{
  "num_attention_heads": 3,
  "num_key_value_heads": 1,
  "head_dim": 128,
  "vocab_size": 8192,
  "norm": "rmsnorm",
  "attn_scale": 0.0884,
  "tie_word_embeddings": false,
  "optimizer": "ademamix",
  "schedule": "wsd",
  "decay_fraction": 0.586,
  "max_steps": 11055
}
Each number is 128 + 24 x the weight over its row's rms, rounded and kept within 0 to 255. Layers, rows and columns count from 0. Numbers have three digits each. The size before them is the row's rms in percent of the matrix's.

# up: layer 5 MLP up, 1024x512, rms 0.0539, rows 823-889, columns 192-255
# down: layer 5 MLP down (transposed), 1024x512, rms 0.0496, rows 823-889, columns 192-255
# gate: layer 5 MLP gate, 1024x512, rms 0.0531, rows 824-889, columns 192-255
up823 109:113077143113133141135143136111091126137136130132129160153100130126129131156154112151103139154110095079164103115166104117159107126147122132123140122136112148128117122119071136146089114149180170
down823 107:158137140145124113137163108116105151184117107108118137113103116118124143135114110092129127145164105112121111141111140154175141101107130133114135081103119144129154090065114127173135125129168163
gate824 097:158150146131138150095130095121136153062150138128174152116079092134132140142116149142164163122164138143142118169099177128164127087105137187097127161124057189155127125126129142084157119151144145
up824 098:130113127115136123163123135125112162102173093143144120137164116128116129108087106133137114131125148112105160065132138138143164118120123139112133104113102122057161144141088153124129132153080104
down824 100:156170149121127134121158143130156157147107122173135134126154118120142098121110106147162118095128114160136111161166158189111118105142150132128120135126128178120119130107143122138102140121117104
gate825 095:127101151129091140108121137119073155145120094120111109140124120112129133139137147195158153119127131128091146182101115151129128152112127147082111127100121151138093123114137123137122112132077084
up825 100:087121144158133118066153140107121098145098131067113134118115124114159115140140108099109118158189141102129116150104150130091103134095147146152134103134121104126133131130134103084117087134145105
down825 100:123124077157114105135148144131087126157112122140090119134093109111145136122147116144103116121157133168119121146160117164131119069171174106167139111123113162146123142125166177176148140131128110
gate826 102:131111149123096106160097131116146154110145078162150130137127118158122108159136122170138122146111167146112169117111143131160130141151145118117121151117109144113133118110146116120104113067117197
up826 102:135125086116096129110097115088165103167139177040122154087069156141160086127115141131128150165133176122140105109163150137104126152133186115130116116125115095133137137112103125146128119098158102
down826 104:121133138091175112175140126132111097106125078109139126107167137127120124123132132157150137121138089157108111120116133140090081130118103173188099168140105164111143134150095135154110103157154126
gate827 094:131167153171150122137122107143090103133161106119134118086127153111106152117115122097129134125140133101126117145096120101114118105127168168082111067119094111120171080162097154148098131098115122
up827 092:110089177108106103179127158115147149139136076121121176141142145117146119121109158140117116113157136107164151167133155143116132132169132134133149156112135138145113123173163110139136120102147079
down827 092:163139074149135106110095146125181116122130158122155158106136119138136108125141127144082134112167167150121107130107140093087126143128083101158120162129187152115072168131136121148129166128126131
gate828 102:135139156090160119132094159111118129170143178147112085112167129112103130140143103130124126116079137116110115075129176123126148147117105144142174132106087115141151107099094103096156123124122102
up828 102:136121116139121130149139141164108104109098115176144152104123137151151161133154144140116147097139119158139135147133184130155116099140156186110125132142114159109144075128154135093127135103139118
down828 098:105107136125194130105104116150102135134181098092141123158137100134118150152134118128132140142099116152139106141119140136155129173090132163133156167122138112149102143152165133134124143115089124
gate829 072:151125132161106151108111130171144128116162149155131101146094093157119134129101142140124160115154136160111166129144122130117181130120178105144129126108142099129183183101097151086148127153122166
up829 086:113158146153101105107094142175161104098159164198111138127101112129114147155076117097085154134135113136098096138183103147095139134087139108130180137128109133115143168152123104103122128151123131
down829 092:158159157134118135109146138178153177165200113125079111081126128111109179107113113134070164096142124169145121127158123104123115140126118126124135169136143108141106112108140141137108135092116103
gate830 093:113154117086163103094109111172138134091182138139125128102140146117127135122117148130110149173130145118140137125137135134153118091120118156106126097129091095119192102131133145138133099138095139
up830 096:116154134109149122171148126176092128143127124126111110185149157085123169074167149169089133128147125123114118144176143120134135143110123134136147177154144132139134134096134134099149111091132108
down830 100:149143145105122143131122165080117139161159162103115119097102112121113112100161131125175112123118122100160115168109113129129127168128145116116095150165143132167068166100118144152111101136103165
gate831 100:140154160119152144130134128122151118133129153126105097170132183094125109123095118124121154090140107141118125154137141122090115170144113117156141128126111151149158126121081124143145108135120150
up831 100:130080088135120101150146159132150118160148119142152190128125105093104123144085130145119133103122093138110120082125121141099109114173125160112130107154134103131137075121141125126145133134079142
down831 102:135109113093136103108088157155132171127145137146115134112145113112134184140129109147129151145157147149146126148128134141143133115140155151100122142135101098165151137118110142110156117126147110
gate832 086:182124143132193151108142111135132102159105097100166139137105114146128101131130144111097150098120138125144101136105164110119170144153065121110133143114107149127097109150171163109124105099146126
up832 097:135166140152109082135067132158101168129139115126148128104165165098139116155149140102139170165126140104128122145126151123129148127135160140121103147105141139135126109123105148177124154086106093
down832 101:104132141083114158079173076161104107116118112112115088148123144151157113140116115132131148165098122111129082128090160099120139093144114120190127120076124080138125128147130134134149135136125097
gate833 090:203151140107170138073133119123089110113153142107141135135107124109153118105169103132109150110110134120125119178117128136121119117141104116124170092110147121138111104128139174135157100118104133
up833 101:084134100128120127118103115116111125139174145139078145188160115136139125149110081126131125162113145105112138118119110158093119128089156115125096142103179116144111108096174138115144108083101112
down833 100:114121106065109159114109095140108122100136075170111112193119126090124135097132138160113102124103150119154132119154147120127159130090157122140121139133142187118066117155152104156131114078092145
gate834 099:124146152093158138142089137146113133142134106128124139154107168154163136069132163092100133116107172111091121085131121072123074133180159112150143131094132175110115121104117141128120162104150171
up834 102:143107131106131171140137121090170102124093125144080119146135136119070172140122114160133142114127121135119165111150133152115141146135140160100143141119074128148130127118178101094125093144122121
down834 097:148086124136139143164111183121129128177115133140123106108108091133071115121095100104123147133134117163138130133119124115124095099115119184102113120148105113163155139146109102125124106151096106
gate835 103:153133112088134126111128110126125096155165110090131167142106123132088135136116136149108093145169099129116106127098108102148148122117134144124157158119131080139091131173112162151118089128119116
up835 099:141154132142144119149136152100175089144132098125179139117153125127151142115107143113127115102129148133151112154125127125121117073103113079126131124131122096132103126142138166114103121146107102
down835 099:122147140144169114072105132163124108142066162128105142118142118134142141136117150126099139150107128143156122133122074116120112109146107149096169114150148149175122141131107106122113137129124143
gate836 077:075107139134136138138103136129151091104154119170162122149096124159137109141131132146165180128145131137150151113076118148161135120107137129125123113086101115136106166148154131119122138125115160
up836 086:157139149174147126143116140133186148138113141154132111109097122163120079144129099147122147160088126145134093099121137140119144132108165160123137102111135144171136108135099109120155165145098151
down836 085:093100118075108126149133132112132142147113111120106098121141135112114116136105163130137115091145153120136136129105084126088149147108133128103143146132160144098117127112144096119129162087087158
gate837 105:154092132142126142104134159107108134100134168142119152084128078093127129142180137104132170134116168117155126132159140118090121124107126153115145143136102111095132155120102158085190107137140118
up837 103:112093117109159099143143138143093098173070187152157090157140108100125168134108132110094097078144142084103115125127083136128106116130123127109137108143132144115077136113090139140143090082091115
down837 105:132092082140140066130151145132132101106115146120135148098152140150100136157123142158133098127123145105140135122090129116129163127141142147133145141118138154087121121139143096080150146110123125
gate838 102:124142103168151126155115117111143117113130124155131129093136157135146147164098142129124131168104154104108157110121152115129117087104150106140136164118102139109108134107120138141148093145080154
up838 096:155137124073090115109123109149115121181154109133151130148151157146177105129124126123108131100124164087119118154119143116124106101138119094144149163129133131132141124121136151157163131091144158
down838 091:163128128131138138161143120126119133131157123154117110094139158131113124145123173088135099146121111121116113159103130115143136103157133100095120124191148117126130113100129143167117173088066162
gate839 111:144128133130160118134125114134075155157124139104128122106101147179129129103188150114150156091120148123137146060157128111117123126104166122114088106119112145141095160134128162123166144058177128
up839 106:110136124101077122149157138123112095176130126164130126144123110122157064142127130154168150140078170116125091150174130116109079117147104122128133177160135157138116101089141090152094165133110134
down839 107:156122175121151110105113096107108157107104115117121116096098133144128116169124112126124137129143096052153149101139146185147131101162102127152121116139070071158116074103145105115076126145113144
gate840 104:167082119118114115093118112110120121120113110122137129136189114151120149151131093085118116155155150116159104096143108159083142087112146099140146122119082158128150134140120078122140138115177107
up840 100:146147127147121125156098118144111087101141120156154153132159094135144141137143099155104097119121125152151107124105110121100144153147159097076166071113099147168112167184145168119138118165104176
down840 100:153126112112135188118082133098123076164111080117148119064126161126109139128125124090101133155149142100121147098111119132152133112120133073126111122158113131155106121154107153090112121123087107
gate841 082:103097130105099144121112099124119120110126150089162090168158101152147105127079155109115103128159137139113155095148149094145132101138116141140149143131160152122136139111126159154163111095078122
up841 086:152111128148116099106108142113077154159142092122106118084098152116108101145135110121158136131182131103171112152144135144133108097114184119141118094126126147098144140122109129137135119141143110
down841 092:140106161130131131107128153160121153136116151140131118151105091132108080127117094122121122104129133115126129144129148140154131110122151154187127128084124168097138113112126115169142139125111116
gate842 098:126142126121104078150128154135123149088145134135140110112077140112134124119113177130136157126138142151094138116110113147156125064132174069185109083100124123146105093128145138155152147091121124
up842 100:120137115121136127158106137147169130179113085137098087146146179154111117122120099188135120119127146105062071135114079115106136153122138112100125124132091099122107118116126151129109159118130104
down842 101:102124116113085115099100147143112197089113135130107117148125140174104148135142129130136153156067103131168136167178108131129118132091147155115105071099095163137129139131120110154130126168150136
gate843 093:125147126166124100110142137167109117148166146127092164131143119110092125137102174116138143141135142107140164134108128086155115112127154106165162107175085151108119144116092153139138112138095114
up843 098:158134080084143129124104051119112128125115132096120092125136124157128140173145121160128151125114091115109154133136142129118122078119070131117155132154105145135107092141146089174111124191145073
down843 097:138145120183126156121116166155097165152151128135121145128160174066120130158111114141105125138121129093133128151113133136132140131128157116109139084156152145108101133078106113142117108126063150
gate844 097:119131121089160193142131090129130155121104130150087151089141123150151141077175127151159128135142109146099068113138161132120149128158194125164122102110171139119142148141144164136168134160109122
up844 098:129118088134138146106125110105133098152135163117160089126110144098120146130070157118116149141097109126132110157163109125146123111140128127103110106129132089079168150132110142156145158091130128
down844 099:117141149108114106089121164116145126119149111122145124164113157158095105175142101115115138146166158135156151127137117101082159153178108120121124143090113152119116131137161106142091118119122125
gate845 111:114132091106080120106139150127104135111116171132143171132122123144096112111107156130114120128106181113106116126117133120178178154133134131090131117124153141122141127111080157131102119080106148
up845 108:154151141110135109111109185128133102146138124120161147130132099151116105102116138184087147130121159106159130115105149141131143129132079129145131117123102130108123120123108126146138126078119100
down845 109:148117102142156149122112142132171113144128172114130092133151135120060105139168112111105171150117163102137106095115145144156157106143136107127111109083145129155098157108152133109143109087114142
gate846 100:100125133087178116162123085091146135169118137114146134144098174154160097153160128160146124123064147090121116121135127078052133149148189130149153118142139127115126131150113127160092137113148109
up846 098:110129151125097152116136109114103128153076130166165104128146118137122124149094150137096105171114122115108151090135148130144152098149151131146160110126134143079140143116143128148082113140095067
down846 098:151131130130128121108103135141110159160143145103144160137159136122181179167128142152133096115119155126126148085133113139130112111100132141143137126103133156128142178122116110162156127168139138
gate847 105:094128173120119089163108132101145148147158085136133150136130122132126103114122147068123135166141148176130134150154117136092151140144157148135091170145073141169101110142129104134149111093130153
up847 102:163149118101131115128144097127120111143145131162128172132094123153152146122077104144133098141108100140165103080184110104154107144137068121060164125131148121106121104125142121143070098144135112
down847 102:103166118159127141093128137144099105145167107106132095139100101116200127069160116085171128130103134129141138161109118142118072125117105134105136100131127148146157106110096143147113151151120062
gate848 095:134152097163149150139111087097118131092111147173134118125107128162134130155149121083146166156139109132172097087087141129152123092143145136149155075147106082115088133124112154144125110130115123
up848 094:104130108177114121129145094108076122144149141158133132133122149104147122121168122109186112148148132128120136107115145156111149140144131096127159151129203156100122139105149116175098144099167137
down848 098:122177132120147141135137121153090103140134162085128127120184129135121138157156141114145123122137114121139164157123107154133142102113102125087123094146103109106133163135131148112107130103066138
gate849 107:133098158117111157147120130122134149074155106142141098125153127127109122167129110116113131114114142115123114097099102130128109134131123115152148111109139134134147165120098157143124177123124157
up849 104:140111147131107133096162121090129149150149102143143065096155103143142083116098148127124126123142177108111137121148119114114200135152136143136113147109112118146099107128096161096122159080136137
down849 103:162203137110161117146105120195111096124107146206101153106119146101091120136161133127159106103147117116114136142149133121110141131130118116121152152108109104115141090152083104117115124110113117
gate850 101:118117117100136133120116163168157154109153105106171119128125102130116144171163132160110109159110163106182142139147124132089129141126105144123166156089131096163185110155173111137128143161076133
up850 099:125102122096152111148165157140113094114104113115115131125123169158087177115157131166131135128122119120134134159116103142108143129154116077084145146143140102098100171146126118152138167086099144
down850 101:125166137129116169129128124115127143093130107140116100138133147101158089112131065122118164096133111094166141143129120126128118100084136133137151084140126149115165107118144139103110105126150084
gate851 097:143084122128093133164135095108186140125135163103171133089148144131093126131126096149114132129129136155101151127094157116087121122114146142160154181114105074117157141117136102112159129102124135
up851 100:132149097137135148157121096126133132159146145105123107140123160119125113167105139135123158131131118110099177112164148114122105118132115143138128141119133120108110106089150104140113105095128144
down851 100:157072116125151161143103124133139155127118155137182121146116116102137121101116152144139153121118116130162087096137123114120123151123168134140149116133119124135135128121099164070111113134154107
gate852 105:120121063157130103161142134131124139122144132125098152152112110161109167126128117142073094139107138157153124127163154070128121105155159114127128126097149125128152095138101172173147106147172135
up852 098:196132144127112163084153153135116101095117105124160103139104122083123120139149111097148115148167139139145138122146111124126136135139143141102119112130095142102102116144119080138154110107111121
down852 100:128155150164121157118117132128123151120137119141102162105128174105119179139086151131155137086115088123138178133100116117133103164112082141137136141096135131129125148123096144120162168129118097
gate853 099:082086135111132136138077081124093111158155139084155127119103110132131114123129132119117126145092146092176122153134168145098109121091114075137102131096135117099127155117132142138155105162154110
up853 100:093096092159108101086128115133115132135160100097074134132181119107102129148097133120159135162144103138176141122149083130092145163154126176133143114140096127117132149135099117144154144169144109
down853 101:128108134188105126114132083076150140092126134132126102119103126165105132134111142135118094106131111163131102123155138132136160151157141083168103161157127174138111137153086138127128147144138123
gate854 072:130119129080150137118115142096184137143127093091159141141096095161113101122140164132108160123149133123131081115162162137083136137104154176158131118109127149110118136057098157132154158122167125
up854 083:130108092133099144139139128122086103116064125117108145112163133127123120129105146142133124142108117097109157122120161100161125131147122106157124126113136122111169134130155143158119088132102162
down854 090:124127152107129116113094088119105120097160137112126084151163137156151149137111143115099138127122157151120133098091134117120133142133114121128113136096127137150131115097102138159168086084127129
gate855 110:146135141104136136138117107082096108131146159159106132114137155171126128135142147147131082176115164104102113123180157130127148137145160131121140095129117113131110199117117141146141101119125103
up855 105:101131140152137129127107098134108141121160150117174090153126158130127151099100120131137158113115138121146132142115110096145153124160146149113140137121132100177112125123152098101099166125136178
down855 104:092143132134162089125127140111103148139148142113117128155106147130139139149128116111151121167100098099150134151183101152165143111146074143160158185069117145148141106128151149134167156136144109
gate856 102:097112147172122120118118094117104128149124138126103119143155111125101104114077167128102124117128132097148101128143130084135128097107095132179143085129121132093101125146141154109137112133085129
up856 100:143163097133138161115122132121107092154159131132118145145147087127176124090102128155097091134119168121131183157114130118114147139166117107158125120106102125131110111156126167114103110098093097
down856 104:106058141094097112087134112068136114132136123103126125148122143157137154092121118164134142136153166166115117124099113186059146142136147114160112144089109162150139130142116077092118137134148127
gate857 086:100182124105125100159161114072086136133122130113149157166122160147113099101095131129126145147100155131102098131147127096142145131112129122063144121116155128123115169087143128133142132110106152
up857 087:103187127136109151094078150126147130164181131160151162167118124129123129150097142118146092140133104092126101104142171117153149137115143103107117112146103072128144093117182147087145140111082107
down857 090:120100130149130129169122141155117046146138126135130075131108147119130157135158066164108091096136086097150167101140085144118085128105156157146106152087124159122114167156094126148154134146140129
gate858 106:140117140139152121155115117077089133144106143114182136161118163122091130150130137161102121112122131152126111134117118118130102132144108113129101132155120163098175117154149123153126162111130101
up858 100:099091108155149140178139082111130115138137179134101097140113131133110087166124126124130143124135101146116132142154128109111112142131107135086101164117071136160140159111166118113115112163161129
down858 101:137109137141121133113149118138077118123144113106118156140125126158147131166095152159134149144119135171082132129159182098128108096139133122130124072148085127132139144134202122174108121115128154
gate859 102:112074158123121147100110108160165170113106126091132132158108121138146137150120138141131133126154170127144119153125134163093137124097110152091153165127140119112142177117145128099131081117192137
up859 102:150137131115147138142133164092088115114072168132132098161167117157119143144121133121125104114120142091150141151112094100110117146111172121117109135144182132175121135096173145154148144105121112
down859 102:130074136109091105144144127142145161096159121115127144177126133121112117103121149167162114134125081140124108144092144150115108151137129129144095181099134126112099099148142139131127150133139123
gate860 096:115127118077114150125141166055128116136100139117085116139163092100153181137126144149171120135179137132109129080087110119165075151109153147131142100124119131128122168108130146109158096109113147
up860 100:107095117116138123093139138105100123101060112138089095114100136135121170110122120084132127160113095132108087127141117160138116106144140120154111152132130124133154143133067144138176122140143153
down860 101:137140128142119109130109132123138114130114169108137122129127158111094116125164114168164155106074106127147167124131082115132112148085114193150176131149157166127132107085143112127170119140152122
gate861 100:112093124158176140172114080164128136117126139153136106112101158151111138162121126142133101147152138131125176105141123162133128160130137157108138122138090115186119151078154110114152137152138145
up861 101:098170146151105191134094170136097152133136080108121144094149106096165146132096143144164176126112163138107161117116134172124157123135125127106147116134141116109135141127116151135160107111092150
down861 098:107158140129136132156164092153139166135144141104143173133147119128145100156183131091082116155081177158126099151144138125109139114154119137089134079128174114134115119145143192129127103127126149
gate862 095:138133128122142106100070096119155124081132139154132165141124117101097117136119149130127124111124144126145167152124141079164101105090125119147154097117123097115112101117095157086137141121127140
up862 100:119145125103111102101109118154134111112112154135131091131160140136141115128135134172097135138143111140096162106106138127082151130143127123170118116144165100122102153122172123195102113148113137
down862 104:145140144141145112166128134146132151131138138123092100082173126105097161144128134169149150149099109142090149094138144153097119127153093166146163132086118159125164127137149166119123129122113100
gate863 114:131149122143109129131115121112098136111087155110127149122157131121124123158134111125101145109113140082127120121142174104119160133119087162100151094102110146180159150116113165143118083093119152
up863 104:110134068144118151134105153127112095102139151123149168161125122123160156103148107130128143107126155110078148124115121133144125079116143104170154110107108126101110144104094092137054194152123133
down863 106:113119157127148139135120117123182086135116119130128140098135130152104128149114107095105146078149111150133136126119124113145134132093106151136174112138138147099071102142122132112106125121157137
gate864 101:110155144124081101172127112135123174145111139143129137125148101160147136133082128176109130132131154143140132098135110141118133110092159118086144113124102135110109162144119101153173160138139098
up864 103:137134125147156172141107128162104072187141135115104102143120138154108096132116124105109102147130133139174120097101141120125141099125121097120121138127103118082146164109076124082168155162125114
down864 103:076125127114169174124117141120116106145173139083154156081119130108129117131112164142107122129115133089106165099115141117127179119112075114122138106102126104134115143139169149123145120146083143
gate865 092:120127161155144135121115139146156108129150145132121100119097119086150103140159135105112131246137132097138133195114127115170154135181128102150121103118109124134122128168097151195108123090094144
up865 091:115129131140123091109110129125112136088142104130148153123124146094098158105152153107099111122151103134139128123129135082120110121150087120094133109125107110134115112133127174081124132142143092
down865 095:141161132128148136100149157148060134157096147140177118164121110187170135125147139137121127112096113160108139095121143131108116116066142142133137139140187137149113140105122110132118129146140110
gate866 071:078108131069165136124111127124130174072094098166131162131140128100162098127099160096129134167101092128154110133142185114141111114174128103118147125133141140084156171120159130121120160120115123
up866 085:127128146093149190078131127175110119106132110135177153130128130144143146075107157079128141157104121090184125109127158114148115148178116132154147143122117136127132152139170126109071140133139161
down866 092:144107132099153114128124122133130122113112105100109157148141090113131112083132118107132135099093127138131127148136113124115127181108114134108115087154110127131119161144172104186072109165158179
gate867 096:152139099087087091147068118117149080079084115130144182135112115128119109128139148137142094132100150155146127141129103175133148138132145156082123116112073107187121114154156165128158138071142077
up867 097:143122134165141172116153124098099135125131158088122109116140161123124105098128086131063136090146070126147118173122145128100147166121092117110110108128060126126132128113155119130139152152141158
down867 099:123085154127149104145094130130107109127105171178138114125136102147146119175149145124117153114083130104160139135121154113120128124142110113148130174108153126065144108123100155129120099151119091
gate868 098:108108174154104142151125147142142107135089138131137130118130126129153134133147133140122153137106106114131129173102124160119122114186131136108106125134102149135127159091092152115125182096131162
up868 101:164121098110124087088124109088154100157130154155108141162161095159168131176130164061136168133110120158123131099155167138143169148115136134102092162125107135113125141097126084134115113102168132
down868 102:129092139115154135115114121144138122112097147178111135119124119119113136133105123125152144143131117100094128138117149108120164108124098160107141094107148118119164115129113139146134067163111120
gate869 092:143137135117136143102122156085129134149147096178112141137118100168111067133100106148071087125128174140104155107140120128085189098148134153153102134102141100109123162120126152132202114104109089
up869 096:149135115126114133155117167112125163139099139109109145155188205091123112131144099147133146134134119178127128142150142131101136116121111110141124127133166122089091136185089105133128129152162143
down869 100:111115142133082092155105161156109115130097156130159124135131169127135125133192123148120129129135115112138140101112127141131141153120128112122136119113135119098138109145100122156135095118139151
gate870 090:175170107124153138129124109133122171102123121112094115125110104137129171151146163111113156174126137135117109156144181123192108123136130097124129106120137113096111107097136166177128105177132154
up870 095:084155114127108118178126125124127109117116146122142112147088146096151140153141155195131101113114125132120177122122121115128122118148175144106143116122122194123155141129141124102125160121170188
down870 095:143161137145120117102133120114096145128128137119181127111070098156108152147126122123136118186140147155093134148143134131150167170151121165138112146145127167104121209088118153169124118135146103
gate871 098:096130137102146110135104131114108152128125127146095111185144125116136114111155169147135110106120102164134147150097141125145140138145123147114117093103137104125163117104148132091155144126130122
up871 100:121123133120118101112102129203130112133100112154139122119120168144084118107160128130110128113137111103128129101109154145123146160124098114163117147135140126105111127071107108092099105100149135
down871 099:133149139096163143176089134119119161106137088127146115138104126132146122108127119139129135102115082174151155140123132114127107140126090135084142087134117104151138144148137162145109152123052123
gate872 106:164125158092112125157113111106119131123130119130150155118141111159047138147125122139123138103126131119156140092120194075128150089162141163127126155132093124116144149129150163121166112131120154
up872 100:134136126134107201176090124158127114139146126124081118108123170138135150128158099101118127100141088139117153143126108162109126126126164158145133116116082176132124174110146141075103145116123155
down872 099:148117128106141098159150099103117148128089150105160142145127103103118104106108073111148140136147114130184151123075183135134077108153148145129092119121148164092106133101158063119138135125163122
gate873 103:117104139136135102187110169132159131141129120116105132108142109120178144170120125132149150129111126089130155115115118115167108117127143104123078141141099121126144100143138124136112158118097100
up873 098:152196150107100162095123108143118149130076125168108180200136141136177123167127131142107166117148122127124107131151125100135137146099126143111165094152130149137133111178096150098189142142115144
down873 099:148082136135113130102168119091148148119132162141120143153142119173133115152127129129118141112182110138140153115069097142106162149140113157086113115181110116137124138135171098127129136088146094
gate874 101:122114134127142155092091142079129072139099165169129115106107111085175159128120108166165151151180127092146151127181140120123105130112163099134137139125114123100102095121112170141099141158096112
up874 100:112100111120131168107110134113129129154140133135113168172106140108126121074126132126130128119120164112111148140165092142109104122125160138112112122103139151170101138153129108111140113131141089
down874 101:139100154155164126133111120130133166201113117120136161111143121113145165152126137138138098116102136106133130133103145122116102093149123134167127137133124130158111161088083138112104100109142082
gate875 102:140168144102103134105133117109133125146140115073109171121128166169133132196132166090119143138139140181124141091157100123134166122141131161157175114115121114136127127101126107137129094102103133
up875 100:108122178121189134093128114104146139115144121121159154127120148146091097120116084153126137121147110136157113111129132105126119157132081137131155139114082156098166100102145143136119078131128165
down875 100:134095155099088071092166129131131172120126155102095122150117090154123123120163091128109118103108114132158143103126130131126130119111157128139130138119153128103078104160165175107119176151139102
gate876 100:131123156137150130135152136134135199122138130148132127127184111134147106120120160127156141137157123123103119106124126138101141164177175191124127111140098143135137151139119084086111133131132083
up876 098:120085144107152146104179100104116122115142163099142109136139074114110136110135103082135118109112142157081143132132149142135148124146145147098140119126094126144119106093122140105129141133144141
down876 099:165165123128130119149133125106133093100107118128102140110110141123131161120136093147081121144158160078164096111140147130124120116116115109110166150073182169127093138150129126103164112137108119
gate877 094:211180136135129125125148120102129100166104135105164086106120141124125154126135140138103136146147157136076086111131126127114149118136149140152072121151154102152124142147071133128148127113105137
up877 099:145118126102134132109124146115113126120133138118109131175142119137098116151081114116113143170197129129140157164115126168053121091077131135115090098109165153150152086108084141155106123126115098
down877 098:134135139170144127135138159154112113120122123136152096120128096099136168125142118124142148098094148072189115196117108147148120111105146116120089115146117099106131116143092120109077134156169140
gate878 094:116099175146109146122106142100138130153137112113146154093103084108100135112128160139115133107149118163150121148058131145123132101133107117122090104119085142124088138164128118132107150097080118
up878 095:158163089105120106164147124144118159113174078137143145128125162136138139154134128145123161118075110127093126123133127113070126103129110155101117158066155086133151135061141127138129111132106106
down878 095:103102128152131110108104146137155118126143096141127135107121157093129158141133164131148107091086122130141128146128131150194105111095121138109111116101140147199127151141105172135130136110140139
gate879 077:134121134106195118120132097106150091114129127136133158157194163126070137084173145110123143114076138151119117105151156127137120112150117161113135135128114169176124132128095105121127153103101124
up879 090:093146103141131117110143110132123108099150124127129088164136128155104166072149105100126116084114164120135126150179138113140127111052139137123136129179112140141148122142129168134143129139101140
down879 094:137201130120131116147138107121159084158106117131045115153121172111131133158136117113133145093147138123172110148153130085142143116110148165101098135100121144114122088179160105117157129135105131
gate880 102:141176141121120151136084106122094125129138156096113168098132133141110107137143135148091158120149107159121106128149127149147134144098122157158153163147142088142150123094103116111113141098130181
up880 101:130139183122118160126100121094168136146134107082155168178113107134112105130130112120101125122126169133117117130149164132137140113177119108131149133151147109103128116126116112109133123102140178
down880 104:135170145095128153109122130127109114160111106134137114140152103148121097106094157152145109166134101085147158163120130150138124119129128122139109079165090115143123146149127143104156137150077099
gate881 114:138107117142138140172132099118122136113107140117136092114139123139095128082156102166143133153130103134147157120154137128122169086123139125106088130181090141099086188114122140075130130125181155
up881 156:111172136101101152099063173166129110160162113146137143148134119114165082164101164114121174104120149090075120131110126142142103118118106107174145112081126139158175125095142171166143136134110096
down881 098:138146119131141126133110115133131110126135127148147138122121131128130088156120120124116122108121130121119127119130132112126124124131119126130113125054133112130149135141124164134126130162105111
gate882 102:133167123147129108123106123098142149111140134138148135167136130097151126109161170139108145181123139098140139154128148120142096137126130124164138117140128123129117119114099160168099115117098105
up882 106:141112181136148117111126161099162129141104161119170104162160086165101106125098083106127126104111157129146116072157139130108141097142157140098146139116116175099117119157146131147160172132109128
down882 094:129103115169117120136129143124170163122126117114151132100109125147138135128147133118137146176110120112132124121133110139137127146137127125099090130116136101131144136088114148125136154086128160
gate883 107:152093132105117124174084111098116118097125142099148075149155117148119116157122179102142138099098118129098136108096131161153130118101149131154089120098101093097116183140160157080120103106128129
up883 103:127120135156130103130147171151125097141113130101134148172106109111124112095138121101081142137160127143102132141139118148178122104128104129151143110089131100121149158115084110141064107157139093
down883 106:152088142115152131133111134144078182175126132149155122113121121128073141121143104134135127113135129109130150109095101122137086099122118115134136089101100107170114081153196129142134140127130132
gate884 110:150163130155134095126145094133129110155114079140139156109131112114134134173129136126120121131070144120136086104149144108122141086134147130137170092129143124112129164184134133090092108091131114
up884 100:163102100148153197146134138106120145087104116119130084099097099139148140094112115115165141106147116149115136118158142123073152134137113162098068149171155164177104135156142096118092124145111102
down884 088:128147120119118121117109106148117138133121130110140144123112117113114131123125140129111123103114113124099110131146127124161139126116133103151160109154127125113109122124141122154132145137125132
gate885 102:111155156114079105171077114148068139132120139155142141139152116150151142113109082098184168113126145103096134122125159149091148166114054116099097090122104148061150123107123138130130102145071116
up885 103:093105114089144172153109129117117099122093049107094086094143155114112140128189164134156118126088079113159138153111117134151108127103155105126133098106138108167150146160130118148131127125158099
down885 103:115118140088137096136123090069112155156093113134083146154138101134136108120117167113115156115143108151115125104109140144138132104084092107116176118163113127120127082135122133147129120133133132
gate886 112:174136137125137185140129085127100137104123142115149086096120131156110102134145148163140115130129148083145113123155134123132094050119125098138099107128082116114145148129134140110157118156181122
up886 103:106104158166127124097138136140118105116090113121106139151151124130105118098144133139141151131162100140174144119139098100132117103121133122125141103134129133120090138133106113118118168172131133
down886 102:135108100127083110152093143164138106089109102136105098144138143137157122107156127154121110121141095170122095139137151136121113178131135114156118156156145160120134161149077109096140144115163146
gate887 107:141172108133147101138110149157143128069100144163152146108149106139143112160173161137105146121118139135136142182113116146145127135143122165127162114129103146120110137117099128157139143052127160
up887 103:109145121097128115156131072131149078113115116117137159144141144127118112130168122103164148142192152143109159137169109126120124133146151086157172152101176149140106159136154134171163128083160110
down887 104:144145148110170121113136137108108099076108145137161123097143071143142106128128154118156138109111118119081132124081118134152125182154075182136147140094110089176107112113112156138131119141113149
gate888 100:132136098112130157100105177078136124142125176064120138132103142156080137111094129120121125139159115125092145097119168145100126073099094126106121163129151130104135110123112142115130136153115149
up888 097:141144118133104082092085159112160146142117084183145121136106132144110145109106160175121065162119146156088120104092112143125137163184106151157113099136089151124183099120138105133105088148165106
down888 100:109096161118164133147127131142130111117123115130141151082157084127110145141110126144116164139109127164126119133136121150115119103171129055170107150110119115131134096175149123130102141140142123
gate889 110:172129152124127179143137136071115129098115091125119098132148128133091114121185130124142116154094108117139133138104124145096152094132136139107126145124182128075131139114115152048130120122125113
up889 107:119106150129102071088151062156112086101147108132141081100101164095125160102130102198090115149150140171150095140140142122125095168100081139130135128118078087148113143131147130128157138110127108
down889 105:129126105130134096155096158139136104128123151083153129122150136121133103142133127132122162129128160117105115131153160110152130115138116130103095144112128126164111115148156151096122124134114131